config.yaml
n_layer: 16
d_model: 192
n_head: 6
n_kv_head: 6
head_dim: 32
d_mlp: 512
vocab_size: 943
activation: "geglu"
norm: "rmsnorm"
norm_place: "pre"
norm_eps: 1e-05
positions: "rope"
rope_base: 2980.0
rope_fraction: 0.25
qk_norm: false
attn_scale: 0.177
bias: "none"
tie_embeddings: true
parallel_block: false
extras: ["capped logits"]
init: "uniform"
init_std_qkv: 0.0336
init_std_o: 0.0
init_std_up: 0.0336
init_std_down: 0.0
optimizer: "adam_atan2"
lr: 0.00164
beta1: 0.9
beta2: 0.95
weight_decay: 0.0
lr_head: 0.00722
grad_clip: 0.5
warmup_steps: 245
schedule: "wsd"
decay_fraction: 1.0
decay_shape: "linear"
final_lr_fraction: 0.0
batch_tokens: [16384, 32768, 65536]
seq_len: 384
doc_mask: true
train_tokens: 159000000
steps: 4987
dataset: "wikipedia_en"
Each number is 500 + 40 x the weight over its row's rms, rounded and kept within 0 to 999. Layers, rows and columns count from 0. Numbers have three digits each. The size before them is the row's rms in percent of the matrix's.

# layer 13 attention output, 192x192, rms 0.0969, rows 181-191, columns 0-191
102:490513456547508518463517475457550497536521516501467479440493538472483532482475563555508477456508492473480539435560483560516538515464607570545506537474482549521511503444536482466530486489530446479496481467495489434482488498513523448452485481546479586478487477534533416520437526590507582533422453490531539425469441426495477445533506470532434434503484511463532488430491446501506485489486489490445491523499489504502507522520508452531530475511552525452534543503462494504593474504500497475468574495588546555542504445509496524529524539485454417444469616514493477434512462595582548571
094:458545455465500524538487530498494557516574487447541447515496507518494527548527485529524569499518475533502538530499495517530560528473513512500462529493551474515471561516544503489465504509547511571489531456563496556506472439509489551442494469453508432471510529529474512470581507469491478453468465414576494520342432446496520440470478578515564527527462502562500445357554499526608417499448463480485475486468450556488523488503491563514470508552465497554483524484515536489529553495548542468549562502525412508516532408531510516523544499506514519478488413498487533496481488485529470519
098:504409570518535529578459515504522433441471476481548465532581491536465482486492448479549506493515520496531484500510504509510527495558575508540530477517484482479512480506477477473521538497419516545432490458482411541539513494511390523535454485544491555471446417497559411452423447511504519510475414540441463495467496600504481535471530470508581507537474573539428522454490489493484477498564494486494525411455534520480460509510486539454470486421482530498552501513491497471496470550506487549566450551544467525428485529523428484532490499540494552448476484527526442605527523481472544460
102:519516498510458478472497480500479528513505497541501490473454543459493504512522505517486497478519513443489523429466501432556542488512466469501497505501478498477520514441567487456403491519525523576559510452547412493524508487500551436540443512501533458507539486465475505475473442551498554535544515472551623519524415429538558597450511469440488387444538469568479596397502563546512489451505442544519439451503407515493512513443494504488515498515514507500460515530462538540547505486526512512526518454573503485547533496500540499500475504502428458529432577504471509493466513536555479607
099:525473570539513498489551477513523490460447477562474529506509476503530494434494514491470514494447495577497563508557522527503535527530492471555530559513515542488492471540420486508507490499454493470562470511516509523469493504486516505484518508493521531551545533482436591526627512458485494525574465455457366470460465639469432494488535538437640512527498456413393538493466526499519536423475523483566507464473563451461515493525508555521471520490477532554529450529498509473447443499438506517464503486518506508512474489483473452496536496498473525523501550437506512502487499556459502589
116:556510464487595481582478493531485485506489498418472520516511491526480480523485399524576553534537449446473516547459438534443459526434485536540403528460561521573421516542554476523536459535542482538495514566481496464507537469489459509542464547503502523518476495468501451425482549513511483471556505498440476470477512489557469533551503470461490439466568433520534510458441521468569454489520535523519516479493509519456523447448488543457520524563533532567538462526493502503524450511431480525478535580494484509484517522456512452490500562500519545501543542461435547381495459538416573535
099:507519495517502435461493435495504530540496528562494500442482471499424438508487567521407432537522483518473525498529483512466521526456491527490512503475511515522500493497506502523539503473521463556463530438577503483380450530483521533452520467513535502569517460529448397501446566558456493481533614477501501580493547434482479529524424484524443466463551530495539481644530493552481584500485517446588527489559492497468496469434504460519544479513560509508493516496478463508470517585495461520440441469454455582518580487473495561516489479507538476544480495552467478526518520472492482461
109:515546489483466499503459481495502523485539499483524511482483525507482525500502511494484511483545522522562419548484503528432497518518540476463511471521483478478487460521485518469523537486504514500454477528448441485499485422520463588509526495480493549484442490511584381403479477457514465537549515465508456508417450411482358462571543505350475487450461529423697479446444449430511433550536480510497499520460501477503460532523496547548478463495508508521463493478494521477503502448500481479492558480565539502548497526505510517498493494509452453487526539488549519476488504511508507503
086:498494462486476493516567495486489504519481550484447486436474444489501505521484492501517472513495531525533503526470525484464496523566448469493542488538494479449537474506497528517482555467512513441561520479575561485507484499493523440487511486492513589505484478519513496568467557527507529537532488418495512499513459513563573633501517477472510504522514475490476499397544541530493467495550548525400470504579466482490453471413550461438490510467498465412588569578481480469564475498519536483447561496498472561498510490449485439495494493543432438511516539458568503578374560508515539595
095:539405544539494488494486448468498457505524507496523492450560441491485468510443493443504474539506541491545533570488540490500405398442578505471515380519471464464514537507498478481503584502435506448454566505525497552476512481450491506553551539440501489479559472542471533552511558488553463479463522486531500584593555613463561528488486548584439546512472545515522475505519526582500523532507526455539467500503532515441494463490510492493443486477498494529478497489459474503457494555496498562541403519503516579486557549460449481547460494521503565530455516506495461530487516436533509513
096:442486468474420538483534516470480535522497540529519457478462470458473491536515550501419509530499488540487523464522491475546516487474454474397527490511492489538486501464532541519462489479517505522427409472496488567520510457541515541451540455483515476499480507463515492455574516455494405500483555460460497507546461503467503488506473516585441451485550533461512490528566474583391617474562525524523533513544450464563494514469498504496508452486484502456533513533555465509473486480483551445592514461513495512470513492582558626497547507451545491580527392488478510510501488423551459459